{
  "n_head": 8,
  "head_dim": 64,
  "activation": "swiglu",
  "norm": "rmsnorm",
  "bias": "none",
  "parallel_block": false,
  "init": "uniform",
  "init_std_down": 0.00454,
  "optimizer": "laprop",
  "lr": 0.00127,
  "beta1": 0.95,
  "beta2": 0.98,
  "decay_fraction": 0.919,
  "steps": 12168,
  "dataset": "wikipedia_en"
}
Each number is 200 + 20 x the weight over the matrix's rms, rounded and kept within 0 to 999. Layers, rows and columns count from 0.

# gate: layer 8 MLP gate, 1024x512, rms 0.0786, rows 218-234, columns 0-63
# up: layer 8 MLP up, 1024x512, rms 0.0842, rows 218-233, columns 0-63
# down: layer 8 MLP down (transposed), 1024x512, rms 0.0798, rows 218-233, columns 0-63
gate218,185,204,193,222,178,215,157,242,184,237,186,179,251,195,199,187,188,204,195,213,217,210,198,226,192,215,201,216,206,214,197,150,179,210,183,228,224,208,224,228,190,229,194,201,190,190,181,221,168,229,193,206,178,213,216,167,198,204,168,228,180,175,182,190
up218,183,246,230,219,194,231,181,171,214,235,207,193,195,217,237,207,183,198,189,223,198,205,206,234,196,199,218,210,200,196,204,201,189,204,221,195,220,219,206,191,231,194,202,227,206,201,199,203,220,229,210,242,224,212,200,196,217,223,174,189,199,205,231,197
down218,194,186,210,193,208,254,185,194,232,161,189,184,200,186,207,190,183,199,225,190,224,231,183,176,235,181,178,245,171,193,191,202,209,220,195,212,186,219,167,197,200,193,216,195,222,193,166,226,167,156,217,179,179,179,193,180,200,180,222,245,243,218,221,183
gate219,213,246,242,196,198,202,190,212,199,209,212,213,219,191,223,205,221,217,181,185,174,221,186,197,208,189,183,218,219,194,206,211,244,152,217,208,222,201,211,205,192,160,205,234,226,218,216,234,224,168,192,202,183,175,202,203,185,226,187,206,183,213,197,181
up219,183,210,210,204,218,170,192,167,203,202,165,226,165,209,161,233,205,196,201,188,185,183,172,175,206,260,223,185,200,181,177,189,185,214,214,204,232,202,197,200,180,214,211,177,189,163,193,174,196,228,228,193,181,197,195,182,226,241,221,199,202,212,225,205
down219,223,214,200,211,202,184,219,249,202,223,167,232,186,189,155,205,230,196,208,226,197,198,210,245,236,201,211,225,221,200,212,215,206,225,163,187,195,187,181,187,197,197,206,217,215,181,188,194,207,202,182,161,197,195,183,195,221,197,190,202,181,182,192,200
gate220,202,237,223,209,221,185,199,194,207,190,185,165,213,213,164,190,192,180,200,206,200,177,216,170,173,202,193,196,164,191,207,178,195,216,208,213,222,192,211,221,198,194,205,199,180,167,208,196,204,183,190,195,200,208,206,169,159,208,219,223,209,186,159,187
up220,175,170,192,208,168,206,170,200,181,217,232,245,182,190,236,209,193,232,207,174,198,200,149,219,218,174,203,213,239,192,211,197,196,193,180,184,174,188,203,201,168,196,195,198,206,237,192,203,188,229,192,188,216,195,201,194,223,189,198,198,216,221,208,223
down220,210,210,198,220,205,201,222,183,234,209,190,211,206,206,204,120,207,197,188,186,188,197,225,180,223,218,214,187,184,202,206,196,210,205,208,220,207,192,183,201,202,190,219,206,193,202,196,203,207,210,183,197,183,205,197,199,178,197,196,231,204,170,193,207
gate221,212,196,222,202,156,202,204,179,206,225,259,235,195,197,250,212,174,190,214,185,194,188,195,178,187,197,168,198,177,191,182,205,215,213,199,211,192,197,220,194,204,205,228,202,237,209,177,225,216,185,200,235,210,235,187,180,208,190,171,199,211,204,197,220
up221,220,218,188,215,212,191,250,179,198,198,182,175,243,211,227,214,202,204,205,218,196,188,212,204,186,155,179,230,236,196,228,212,235,216,227,189,204,170,181,152,226,171,192,199,152,194,190,218,178,193,153,211,187,197,207,190,201,172,235,226,198,213,237,216
down221,191,218,203,205,195,237,191,185,197,206,268,235,209,201,181,257,205,187,166,206,206,205,183,199,177,214,222,217,198,195,194,208,212,203,215,172,230,211,212,201,216,187,232,195,200,195,237,212,188,229,187,213,197,188,191,208,165,192,199,164,205,216,188,209
gate222,203,206,218,209,230,246,211,218,208,183,219,173,223,196,228,198,202,192,214,182,213,181,200,191,194,178,198,189,196,191,202,202,190,206,219,202,218,205,206,232,226,182,222,189,208,206,173,225,158,234,199,185,218,189,190,147,184,218,187,212,199,156,196,196
up222,185,209,194,220,202,209,225,200,262,201,191,226,216,219,201,212,194,183,206,210,212,160,220,203,189,223,218,191,220,185,230,205,200,219,182,210,215,239,204,239,187,211,215,145,208,200,185,207,199,168,168,200,175,207,218,210,233,201,228,211,175,194,185,193
down222,210,190,200,183,217,194,196,185,215,224,213,230,202,169,218,178,217,233,215,212,225,207,178,215,234,245,227,209,214,200,221,182,204,185,198,211,192,206,194,183,164,190,194,181,201,139,207,197,203,204,198,196,173,187,204,228,205,198,208,225,155,203,218,185
gate223,193,174,179,197,184,211,177,214,175,236,169,183,207,183,213,217,185,202,188,154,211,201,195,211,209,197,177,199,206,158,187,189,185,200,215,190,220,167,209,186,206,172,167,163,190,229,223,217,139,215,203,220,196,216,173,196,193,188,231,208,239,220,196,209
up223,217,210,231,211,203,196,224,223,197,199,240,193,203,229,195,213,172,187,178,155,175,198,199,207,208,193,233,220,175,193,217,205,224,165,198,174,194,194,211,172,190,222,176,159,189,206,202,163,183,179,200,210,205,245,217,193,203,203,204,203,205,193,214,221
down223,216,211,208,203,163,169,213,180,201,184,213,210,192,196,221,285,202,187,208,220,227,207,203,194,210,230,174,241,256,185,192,186,209,210,237,220,214,193,214,202,165,200,168,172,210,219,179,187,184,202,196,208,201,223,173,215,198,211,175,200,209,201,186,171
gate224,198,189,189,238,196,210,228,195,196,206,234,233,213,242,204,248,198,223,214,202,261,194,208,202,224,164,224,214,238,173,195,182,193,224,174,158,182,227,237,169,190,176,169,138,183,216,167,211,145,195,175,235,210,181,202,171,236,244,208,187,188,194,243,235
up224,195,190,237,234,180,186,211,218,176,216,190,263,200,228,185,210,214,209,199,211,209,186,205,191,214,171,202,205,186,184,168,169,222,190,170,181,181,217,182,201,187,178,192,197,148,192,227,242,187,177,170,178,200,217,218,193,204,252,219,204,165,157,176,181
down224,210,204,186,218,197,207,211,192,189,195,194,215,178,207,188,223,198,190,215,172,198,199,186,201,189,194,196,170,162,231,223,216,213,189,218,181,168,210,165,201,212,188,193,222,190,216,187,167,210,188,195,191,193,206,184,154,192,236,209,250,202,172,246,215
gate225,210,201,186,211,209,189,182,203,170,214,195,190,219,207,189,196,221,204,176,197,160,184,211,220,220,175,228,208,192,198,176,195,215,200,212,233,229,197,165,203,203,171,231,222,202,208,194,180,212,199,181,198,224,201,213,209,169,187,193,180,144,225,191,224
up225,177,181,232,209,177,196,197,213,226,195,192,176,232,190,204,204,193,181,192,175,224,188,201,184,194,192,203,173,179,189,162,181,200,169,153,229,240,183,227,192,210,197,177,225,196,193,208,218,168,207,169,247,198,184,224,188,224,154,175,208,227,201,207,215
down225,196,207,226,180,220,244,196,209,188,230,225,190,195,224,185,185,183,208,189,185,210,203,167,216,212,184,233,224,236,209,196,220,190,194,197,221,168,205,214,190,228,213,217,225,215,174,176,218,195,199,216,190,204,160,184,185,198,211,186,143,215,189,177,189
gate226,210,215,208,195,196,197,192,196,180,219,205,181,195,220,215,206,202,209,189,214,244,197,209,185,214,172,200,212,211,173,219,190,167,181,219,214,206,193,201,197,185,204,213,230,220,212,185,208,191,220,230,217,187,171,165,146,163,246,208,234,200,217,196,212
up226,190,209,258,218,186,218,197,208,202,194,214,195,252,201,216,222,203,230,179,179,207,226,226,177,203,204,177,204,190,177,147,187,189,188,201,193,191,188,235,252,214,195,227,189,205,217,169,187,191,180,174,183,231,186,184,169,195,216,175,215,243,214,180,195
down226,205,181,193,195,175,209,184,196,195,187,175,199,214,201,199,219,179,232,196,191,205,203,204,214,220,173,186,188,180,196,196,175,200,187,217,187,220,220,170,207,174,196,205,206,223,221,198,204,201,209,205,192,195,159,215,161,169,210,202,214,178,168,174,183
gate227,179,185,163,186,208,211,192,220,198,191,199,182,140,178,216,223,251,226,202,155,236,199,209,183,222,175,200,213,192,184,213,178,188,204,219,179,222,200,196,205,177,231,260,189,190,208,194,151,193,210,185,155,195,237,217,201,207,224,224,196,170,201,192,273
up227,152,193,229,193,220,176,170,210,182,223,201,230,177,247,255,182,205,192,193,218,213,200,198,191,201,194,175,207,209,190,181,127,190,186,198,166,196,212,193,191,230,187,195,203,200,203,185,200,205,205,192,244,166,221,197,190,178,224,191,188,212,195,215,203
down227,172,171,218,225,196,193,206,155,185,228,197,217,174,199,214,239,212,220,208,233,228,200,189,198,212,212,188,170,198,230,190,240,189,172,217,207,196,199,227,215,185,195,223,178,212,175,250,226,192,200,148,165,190,204,191,201,177,218,232,189,172,212,193,193
gate228,196,183,222,221,175,230,205,191,225,235,196,182,232,237,226,183,217,217,200,188,214,191,214,212,219,233,189,216,183,163,183,199,177,199,214,144,210,159,210,205,160,195,197,182,194,195,186,188,217,225,190,192,221,230,176,203,204,201,211,192,184,220,191,220
up228,204,208,226,220,184,192,168,175,194,186,207,217,186,226,207,181,210,204,219,158,226,201,175,183,174,199,183,153,221,202,222,214,193,178,218,226,219,208,159,207,221,162,181,189,177,222,196,164,156,189,200,209,178,226,183,149,214,203,184,212,206,188,238,210
down228,189,222,224,210,199,224,195,171,186,184,223,203,192,209,161,245,188,220,176,195,186,207,218,208,184,196,184,194,236,178,198,198,202,181,198,183,181,201,237,206,186,249,185,189,185,188,186,198,209,205,212,232,239,183,221,217,192,203,165,177,201,209,182,243
gate229,240,182,186,231,205,225,171,186,162,229,230,208,213,234,197,220,225,211,193,163,222,200,190,179,234,235,216,202,215,205,180,188,188,187,229,207,174,162,202,191,186,185,212,197,222,200,205,204,206,208,197,200,180,213,159,234,238,184,176,181,217,227,206,206
up229,182,213,191,187,202,222,166,194,210,224,182,186,175,192,181,204,189,228,218,186,188,206,186,203,203,230,220,203,219,164,202,225,221,168,201,177,175,196,193,204,218,201,235,211,223,189,212,214,197,274,191,190,198,184,170,245,191,206,183,202,212,204,188,200
down229,175,176,220,205,199,199,187,188,185,217,231,161,165,216,187,154,190,177,223,237,216,229,201,165,213,218,220,235,223,212,174,193,204,203,184,230,216,221,177,178,207,205,175,167,211,177,190,176,224,217,190,259,221,183,197,243,238,181,222,226,204,219,198,248
gate230,215,186,213,215,212,207,214,223,180,199,195,195,181,204,190,225,172,205,196,196,205,207,206,204,201,176,203,239,156,213,206,220,220,230,210,182,219,199,176,220,175,197,190,188,208,204,153,207,206,240,244,209,183,182,232,219,224,176,216,205,191,207,179,161
up230,170,229,182,183,192,196,210,185,182,191,215,202,206,203,180,215,252,193,188,219,187,178,202,204,218,223,230,199,223,219,224,164,186,217,181,214,206,212,233,174,183,215,185,205,177,197,205,192,196,169,182,213,186,203,187,217,203,173,180,172,221,166,192,208
down230,218,205,183,168,208,184,237,207,221,200,190,213,194,216,191,152,207,192,175,190,209,183,197,214,215,227,222,185,217,204,188,182,219,200,217,227,202,186,216,216,215,207,148,194,191,176,194,202,213,191,169,183,171,189,203,197,161,188,200,164,216,211,200,202
gate231,196,214,226,185,230,180,211,187,207,213,195,155,218,198,212,206,197,213,204,213,213,173,185,166,182,227,172,183,205,179,160,203,182,233,222,198,202,195,199,194,222,222,209,215,203,206,203,206,213,186,216,210,201,231,160,205,192,174,190,193,182,228,169,185
up231,234,161,184,199,170,224,204,227,176,195,197,208,161,196,201,186,202,204,194,217,199,209,204,191,212,213,168,200,240,226,238,228,214,178,161,222,201,198,193,191,221,193,214,185,188,167,192,218,192,196,199,171,192,196,205,173,176,189,215,211,192,178,210,193
down231,194,218,224,221,189,199,197,188,194,208,200,200,224,207,226,189,193,169,200,186,206,183,185,171,280,238,207,165,173,189,191,214,226,172,225,179,212,200,219,202,216,194,180,213,198,225,236,214,208,202,192,222,192,205,207,176,219,181,203,207,186,178,167,197
gate232,180,242,213,193,195,197,194,174,183,213,182,170,202,175,202,222,191,212,203,187,197,217,192,194,219,209,185,193,200,191,181,211,187,186,227,202,203,160,229,189,212,218,168,216,189,195,186,239,210,182,201,206,218,179,215,202,212,212,197,198,209,182,160,200
up232,206,221,182,180,185,209,189,205,200,166,172,152,192,194,153,194,202,189,181,201,211,220,206,196,185,235,211,204,200,187,191,201,202,218,199,222,202,180,245,185,188,214,231,216,186,186,183,207,178,195,207,168,194,223,204,208,215,217,222,178,180,213,204,225
down232,240,186,200,200,205,191,212,221,205,199,204,216,182,191,191,189,222,206,190,217,215,197,214,174,232,226,179,183,187,207,236,228,190,197,177,198,206,162,191,180,208,182,204,204,172,198,215,218,183,194,227,168,227,211,201,189,188,211,238,202,200,200,202,148
gate233,202,189,234,196,183,234,168,206,172,245,232,200,202,184,217,201,223,204,190,213,207,192,205,245,200,228,179,219,184,202,190,225,212,204,192,195,207,177,220,186,185,180,220,156,203,191,211,222,216,215,158,165,234,196,206,207,234,190,208,176,179,222,212,216
up233,229,178,190,199,236,220,205,197,198,223,223,203,228,208,203,182,226,216,190,211,233,199,166,200,200,215,218,230,212,226,181,216,158,185,186,191,205,167,227,168,197,179,194,175,198,186,224,210,171,185,208,204,189,207,209,206,255,194,230,216,215,213,165,224
down233,201,193,207,192,183,225,190,202,200,239,171,194,192,206,199,193,175,138,211,189,180,163,203,161,207,208,147,195,213,173,223,180,179,221,210,219,193,224,197,230,166,176,190,213,198,212,185,228,195,174,217,196,214,239,170,205,247,200,176,163,233,227,201,228
gate234,220,188,239,199,232,235,202,203,170,196,211,205,227,198,184,211,186,197,174,159,197,240,183,202,169,170,193,216,224,196,190,202,182,194,185,196,185,173,216,181,201,211,202,208,226,228,178,196,181,193,183,194,185,193,186,214,223,201,209,195,188,217,231,214